From a checkpoint of a small transformer trained on Wikipedia: 3501 steps.
Each number is 500 + 40 x the weight over its row's rms, rounded and kept within 0 to 999. Layers, rows and columns count from 0. Numbers have three digits each. The size before them is the row's rms in percent of the matrix's.

# layer 5 attention value, 128x96, rms 0.137, rows 125-127, columns 48-95
101:484443549501576550488526530479442476509493479538485519585571516516573482488558479551426486525468479537481498531490487509562464509540515551483523
096:487460484479504587518414559488423475540473429520477520575569524494533467517499499529466486582518469487473454523593492454526480505540519508575508
100:501565465547460488457508455487565557494477548514517462489477508530447521431456475528512487489516578526496563485500495479554491532506496530531452
# layer 5 attention output (transposed), 128x96, rms 0.122, rows 125-127, columns 48-95
098:468443486514565506525514477557416470452530538560517561551502522448526448490497530498448583470491449513530478540484512530574470469520470540497548
119:422447387475524404485452579501507513478527501541534534571520480514490481452497522567520582484497516554576501522509460466526503487497465497538491
106:504537480467509536497562493451470539604469417576452503471516521479443489547547453460522462541538481463538555472518512497543507518547553513461459
# layer 5 MLP up, 512x96, rms 0.171, rows 0-62, columns 48-95
093:503536497548607500460538512455539476541541440480515477484485545422479466495477525581531461527485449457516514523564462520447499482516553513474492
093:474491493536596491477508551535510467512553551483484428577582508539447524469547515442551458466494445456593460452537485470501537480477499494516523
095:471418532510595495558474426473519515387506439565476511542497537474498523509468512502521520494508499493513513527491517494531614502501495484452561
102:546381513557523485516493511458469502509448582506569521469492489518485464496495566473441515464489453530462518577398548460562548467475488435563494
103:431442551472493562551568553530475502443483496470494471515518491449523503395521534550536431570498415503501544480411540493493479496515520483479522
101:548519460529519457564536499527489532505496512517436479501593515481469557417528541467540539444550500520543468502539495467509526420518541494544511
109:522478502487563508496495595487464524479543486540506487542556550452513519528459533542533416401508467497530495527469521453541626468467556533468442
094:482476501497503490459472451485417549506557515521440456513462550580545506512500490513497474500517437568515501484544493512513505403471608439602495
100:525491497482513531469489535523488509469505442490501483441570530457527554411524542514571418521535511530471518489407515494477412448560449511533412
111:547480514517528502488469521509454460508584469495534502525493538422495511418445486505544480463539495502426521507469524487548546489610525537493443
098:584487551511534615430497509519473499475555545519570492550481534509551568491525467485560496495588467481460508501530499493540518473551524524443514
090:502482536486463490566421506521529454492522454511478533518485563551583557437526573469555475542524451491523492487478507472475517476447488463546541
108:495496453514534447496529428411507532505478479555531436588544591483442472495511515423463506493536487515499552558506555566469588471521523492478469
100:485472440543473492500561459455446560479483505481524434568502467548482455469497531444459477501465519429474532532436572567503542510476501464477529
115:451446471509480464573495449489509513497439520481484493507522509568418505470551541464448505478493483488504540556418561533494561496507556490481474
105:514605446535469530506436484534487568509511575543494485496517483556501530487483551545505478429516502471488552528449498547455486445565502516507461
106:517513514542491548507466477482492515476464473513523482528514506430416535545518476506525467376482500542416508547546506507552519474459529439458393
106:541471523586567602516510516539541434506494524508564482495522475472456450483478466455434448484553500538476526587491540549532560544521516507531522
094:505500475528475535505521400543483448539559477467462526475518500507440476483485517527519534505527507502510497443489481473587477407548501472543515
109:570538459493530531531551517504519434484522479539511435451477574488536513460538548500531483482546503509519511513472473497431499528452480499501472
104:573485437547493533524509484461460465489501515561574437482484480586402479531511421470471445493501464468466527493503460513445471513452562489593498
098:578486497510512516489561511486398417536522449568418457494466487436420558458507492470501446491532399469536558484531482497482502481507533406523571
103:530512488485491579485482457530521443520556459483445480521507510472435548420503524548488489532476481519477484513454525491503548479570582469447411
106:483554495546570537451471459450478531491548473542443468479529501466493525430490632529516420502470501506468471528469499564525479455590527401487507
104:494531554502486496518469508504506542482506514471487495480454483452476548453497478488582461479563493550480573483562503494486486424469570409556428
103:512486534541497507509475560538509474492554520493529521515506511547421488534468487510499547467551454531480515510528487505465564450447464400520532
115:444492463534549482450499530485448562554473502571531509476468463577501547514475523497506515468541488520469522473524470462438569449528489492553464
111:518491492504539518539530489511488516490438565550530507618560580492446519451548584499517544556492506537491514564474507529474493476574475515491425
095:478488424565542471502535436457421472481512427573465494508542514493527529526489521446468488490496463456538524546520523505491519469562552476447482
085:481455514506543554507420517502509450490568487527524526493487464512520458562406510529457508446486478487504589496504443512540520483542454466573476
112:518525492593515504537467484385473448437501572553509449574443531533447439493456577486441411469469534514540588530460491497520517522464488484504533
109:599456458546538565584524520461493538502498538479541470464506553519484480490512495477505536555604480453484530463465493467513520422494533455564516
094:576407535511478537519518448504519520530522494469514449442538503463513499492517499536530485536540477489528493506440448458469484434469492447499512
108:460457467535512527498482556474462502454471598540536492514534483459530505510435528479539455447565474563478482501462503457433522469533502501521417
093:458522506487545524522539480442459486468511423462538471535541557459561476470477575377521480517545476444548487501477472462548498448534562505561529
104:536444486511509549475499576525502543472511559492520537515569553523482465493462533459487465449524491500525505512417486445500469420502468488530436
101:474503449526517523490440510519446519489509563560553511524488528549438487502468609448548464432475528491506596529517481477482532473501488494593523
105:539511466551455503523533439522488479453531477511512525425489564530407541481451489473517513530522499439537533553516550482414472455491462490486468
100:567532524532496473573495465509427531479507530518420484466585530471597529514507529456535465537588468543473540448480588455532521459514546509471493
098:538475444515458506519453512484472549437482542548490425429601499449472526540464473441544509446535494470548533544488501465502502502443540434537489
103:482524486583549546539481468527503480524521553572447433511522523524524450491527588479481548469502573487481509520438537509520560457501484477467501
098:515427538477504533534548519524495495448501460571472473486583521484543487501536478499453439513464475588419561538494516474418456516560462460525531
089:519446557479565583471458436480498474531525538535434494527408476491506506478473586515489432522521522540523469503586513455546538500526511475556529
098:539530433537598464505555496538489521453465528591560475510559554457418453522503479506465468495571458482525496583454481445537505483449502481491471
101:456461509463535480488493507493511452493566501563465562489479515488531524442429530486572513551504536565442496497409513485531544497517560573576497
099:456520505460565521504465536487533508514553432482509563446469522509475465463375485486550490519549479425518537480476450410447483490503505472550558
100:435469498524528534469534462534454424494517499506591545459531501532477473461518502480484519443538540435494492541428532462554471453533482452530502
098:535483529579503551560530445420472551485497554526550554472462513469491566495515543519465468478553482542458571488498519476497515458509461473495421
104:560504512496562573517480434507493456431536541510531477523470575493417495503515469534445490485528534486441468525521600447471457488515517518501540
101:490453540468537548472474482442464561502579459531491511492547520508444481464421513540537431491488507477470553516549428534488520417484493420535496
099:494520478513467544526481497449577530399553500599457452439509501518468488464454503480540480455492503472504549583439407430586518475461556508525499
098:535484489465477539468512506533523465488505519463432471500460555507501478506436494524536468512461480512578534454523432550501474412516506434581449
090:441444523568546477560451522501528452487485515499528552502554502444482411477480520479453497530438448532551502533495530517505537528508422509505465
095:569441486503542534523511463455506470469519472505477458466507516533517465459596533504477472497458519490559455553485497546492488498517480455492515
098:518424512491577553448469491583505545471594530474527546523472503514516449489571490579519463447521504567459470465488523478480554462509533535525468
102:429572436478554502543567409493460448419519504516492464502490492512511512516495581494450486485514481547514480521418527495494515492429569511511498
104:495563508565561496524544434530490453520467485457511426512512508425465476493410519493540527552508495491542504486469486454464471436466555411566477
089:488513506516483480562550529493464489518488520564503493538532525487469413443479504546468435461538445508567469500479563443400501470531528524578541
096:459509510549464475528444458429545422477495447427487466564460522570545530502506574467491518368518530524457534553460511473510449520555484467512514
094:523522536451486566473563402483490505530546552539542470462496475491475568480500465510536448523546475510512451494506460489515445489464595406514504
086:516446503588464509516518492534494554513593473517518456482499466565439546495524567475490540506512463475531462532539542506512521473523479496473462
100:541382465546543504512497490467466486436464483550571500553558490447460550502497576507465505474527523497466489561507490514557499453485572494522471
095:526506418472529511510540513540456475524530527519496429485436587492453540514472545555567511467567500472548452501452430438437511474523484472487513
# layer 5 MLP down (transposed), 512x96, rms 0.146, rows 0-62, columns 48-95
099:531423558507538462529502437506507561569512560418468513506475450467488528464461448475487574502542505465467522394468506497533541482525534503503478
096:496492531487523534467493538532472493551495524497484375534587486516480460486484608489557469423542483465536509463512458509476527486520412515544521
096:483537537465488578471528537501521459529419410492576444496479461482478492548509435525488500555530484490503560495587423501578498533533517471509485
090:489534489490466510444500481543438466493578427517429478582451574470484505573520477527497508420574519450513450488468505481367458501486554493436514
098:545473517561503516427377460458428442497563489503459491494527456509497548522524401492461468463519510463526514481571466578519536484499515514518490
111:531516413477478552547525474527485465468455466510535519490529523514496434526517491492408549526418572465488527502489489591431479535453527468530538
104:486516460539537424519465523491477530502531562541453508490488505484480537499501475391534552472449491535515496406439546468463549475518439449518458
095:547446513444498546514529511461565494544509481505532530525482475379539488508493526499516521570450474476425568488446469502474535585514485520432537
108:503451505484545448539477449476522523510509517487467456525461446586523442446426449466513579446442478552512472511542478437493529495443539423441582
110:466540491548520523445449466533455465498466561525564396443530481543476484523507414468544466491443553588535502520473524541474429526499467512529482
107:396426471455470475438441475548523474491473490500473561483476464555424471515475530492495462462497513564523478492542477527551529479537529429548415
088:461558510499469496469548460418490516546505511464543510524529481467459497525464433499439515509485515494437519465509525498513439442525489493481476
093:524501494420544510467496540548491493355510496455508434561510529533493441556614497474483482467498463530475453530452404557541498512540451421529473
100:482434472451504477536522478466505560482538526495500581476524509458450468508474453509506530463540528530519455507520475526567518445525555431491467
102:452468506544487495485453455506439456410552489507491413521452531535535468531521542515490466459448461488526465515397530476532503467529485456551504
112:456548502493510524541544530481585493443522497508450477458500546556472547536396461531502426547466547532486511497573524501431475503537497406477502
098:461437499542540466451466553551537522446589582524488482500544503505492497497539516542553501479461476543513533553435537381487468542544506511512459
109:489480495530504474478433550545519553460492427489463546462524520543559416392495452515477595488580453483457540503454529456455480532473536489541466
086:480538563493511448514447547496547526563480532514572593535471497499489519547446521474463436545534510502497541505440533506407500545463532478506477
124:559533516463545517545485498528488476522479498482480499499595456473493581462510501570478432515545571495568465581500497558578438564515533484500432
109:450455486556431497518544450482526497374594485578489518534493514505494532469433481463441503529425562506544509518464537534516525473427492479462550
095:465536492543543422495442497445607567559540546453459505533532495475549415471458500529518553479493488486441513491513538466558500497518471513469496
110:506487568485547510507478466456465474487499478538507449365545465492516435495475473522555508487501518571518503424519442501469509511586550491527456
113:460521472538458458492476461445592504478510486480521485518505455665468540566492514483519519453428547519487539522484506478560517466515497419541491
125:489490472504490495463546468464466558543532506504469498490515451543554472544509588485493449476551477511533488454490476478477435549479458469507499
101:522489479530485478525474501431512474404473501571487566427461507462527479546509489530515423510474512577454522558441520517524477545467457484487545
108:505520551508516434517502474486505466666471508505475608486476478518510534529474510458521483513537566514498501470566524462517584481517510520507519
099:471543504508496508442542552483489539439523537495535455614535529537494448557587510522459471453461555506551479594453463519496450446479463452533497
092:551506552444487439480483460521538532395542512505489489485432464459476518478562516561511465498552523467559461525481396441516526551458481536525505
081:555512482559520510479547565499470475499443545504482426431487465499462511458516480471482570494415499443462476472454497485455426523477500461439545
122:438446500492466528493489460484462473494493503563484566553499506463399481451531432450444491529488485464542449546602470539480496580474484508451462
109:501478511479417475518496501555441478453566564481511504502447541584454478558554522515473488517454490509552436503476522534515447587487548451483499
093:530549511492443546465460544479406534492516457551442542553493445481446542557482482430439523486520491469441489466544501513578532542484542499475523
099:561509508482500503505519476477496502631440523501531472461471439466516501530381428499552500462437524466461539367540518529526514512460526496479528
098:525537532492520531419500480465529560497475533524458483523510507493471455547530535565549549482451500499467471543436455487482492590468531526461529
103:454524485453516490454482513504505457525476493477524388509453508505494540428526550431532443422523508485480433507584513482510507521501557492525534
106:535464383450532519555520576478535493562448458483423505426523489525490468489517453421430541548527495437395484474537531483467483521418499572449503
101:507508563491420469524553485469490494510556475404528539578501473550545496520554477450474490480505461545538584513475429542539518495475466486506597
093:494450578439469489524408556568508496517538425532527495565455477527524474552535514494526557554478451507502433497512489532497474498475581494507425
106:489515515457492506504394535544469493513561440417490485518494512567401498453469443473580455496586503543463478487504512459476469529539432571514468
108:473481562465521440516495475470487544433536475513476541515416523500551558503523436516494522498518484481504535520481462481476447467475497574528478
105:480544482500585480493531438487558445529514492467483531552469515475477468508539526479501469454478441501439500488504539433413473540467495480439408
089:568545463512450455537484544514495473492474437519581570461553499517481553517505403505517516421514455513487516547478421501438495514537525486460482
105:510507521523557508438484493517445530452574512469460508520473517512431481421532480523438522519499507520510396552464516566469508447508397403551420
100:474543545530504530536443420454545471550485392454524428497467518500481539534498451509461515564525479519544461494491524551471529482496502479487563
092:504447446578487456502542484493460484555436531531527439496494545490494525508549541508475515534486512410456477558472554599546457491429465495476546
097:481492458467441419551521508516540524522493567441507503447485478483490496507462463546451503568538464522453476491433530466520415434408490527528565
095:508448502467449479470481558571466549508532464498513521560479474524512434514554552482493503558475492438553451589514565578498432484500509459447473
104:492483608549512549463498488465494498502513448497455489512510482509468493516517482546506508512523501467574516512517523545515531537520447451374395
098:443534417535487467524550505504488552583483546429510535475506484477444454510490484532491556552513424489529501497530560463565491534528499529479529
100:526521498480447540463512503543453560545526544482465453502523466443484520490472567542540520494507431505447576414428549456413507481471480494542485
093:469488475589475492509563532481525510570454475515569503507521506479455498474532514488446468551499540504506515548440495488579502517479496518459480
087:529498497445480501435530523480400564403450535520471516474468466506530471534521477506549523485511533563489479550435460462476502412458512451474454
094:489557555528414555516518515490495532539492526555552449434533423502512552506426479497501522490492441519430561453500500525542561454474475492453538
108:514562437449466507532527480468496498498449564448553447489609427463469544549470541386532518598499530480523456497530491509501471563517494484515524
104:441460526517434540484533417472488493540523459508466512480518474561543423449477510508505535461477566470492524445522477498476458567468561515472540
102:502434469484458507524577508607448541606400503479500467521500465516461492471473495498428423571455530520510511526520501544502554506449464489495541
090:504488505535530520423497501551546541507518492511441482424417462507558512479515442480452502494554561506475464446499436511565551460482471466486496
102:503537493482530473548495542503454487489425506491478570479512511496481427513500405516537545567436536437559570519542488512503477534411517511462484
089:497496482557521489581468559499498485564494463511469492553498485530499420493529430552521518444437470489494535445540529463536574438540499518447537
080:492507489393491513378439505508418523473502529553529496508497530435531481445533486464497448382499521508576488483446501480508461523506517447564502
088:513499520557476525471475477531470426382584536459480525501510555559534546495521447533527471494504440517573513604487438510493458574520490467524476
100:488510474532469568535523434517529491450426468492506538498492472539484581470479475494461584574473510543493515573583516591478497496495565527458560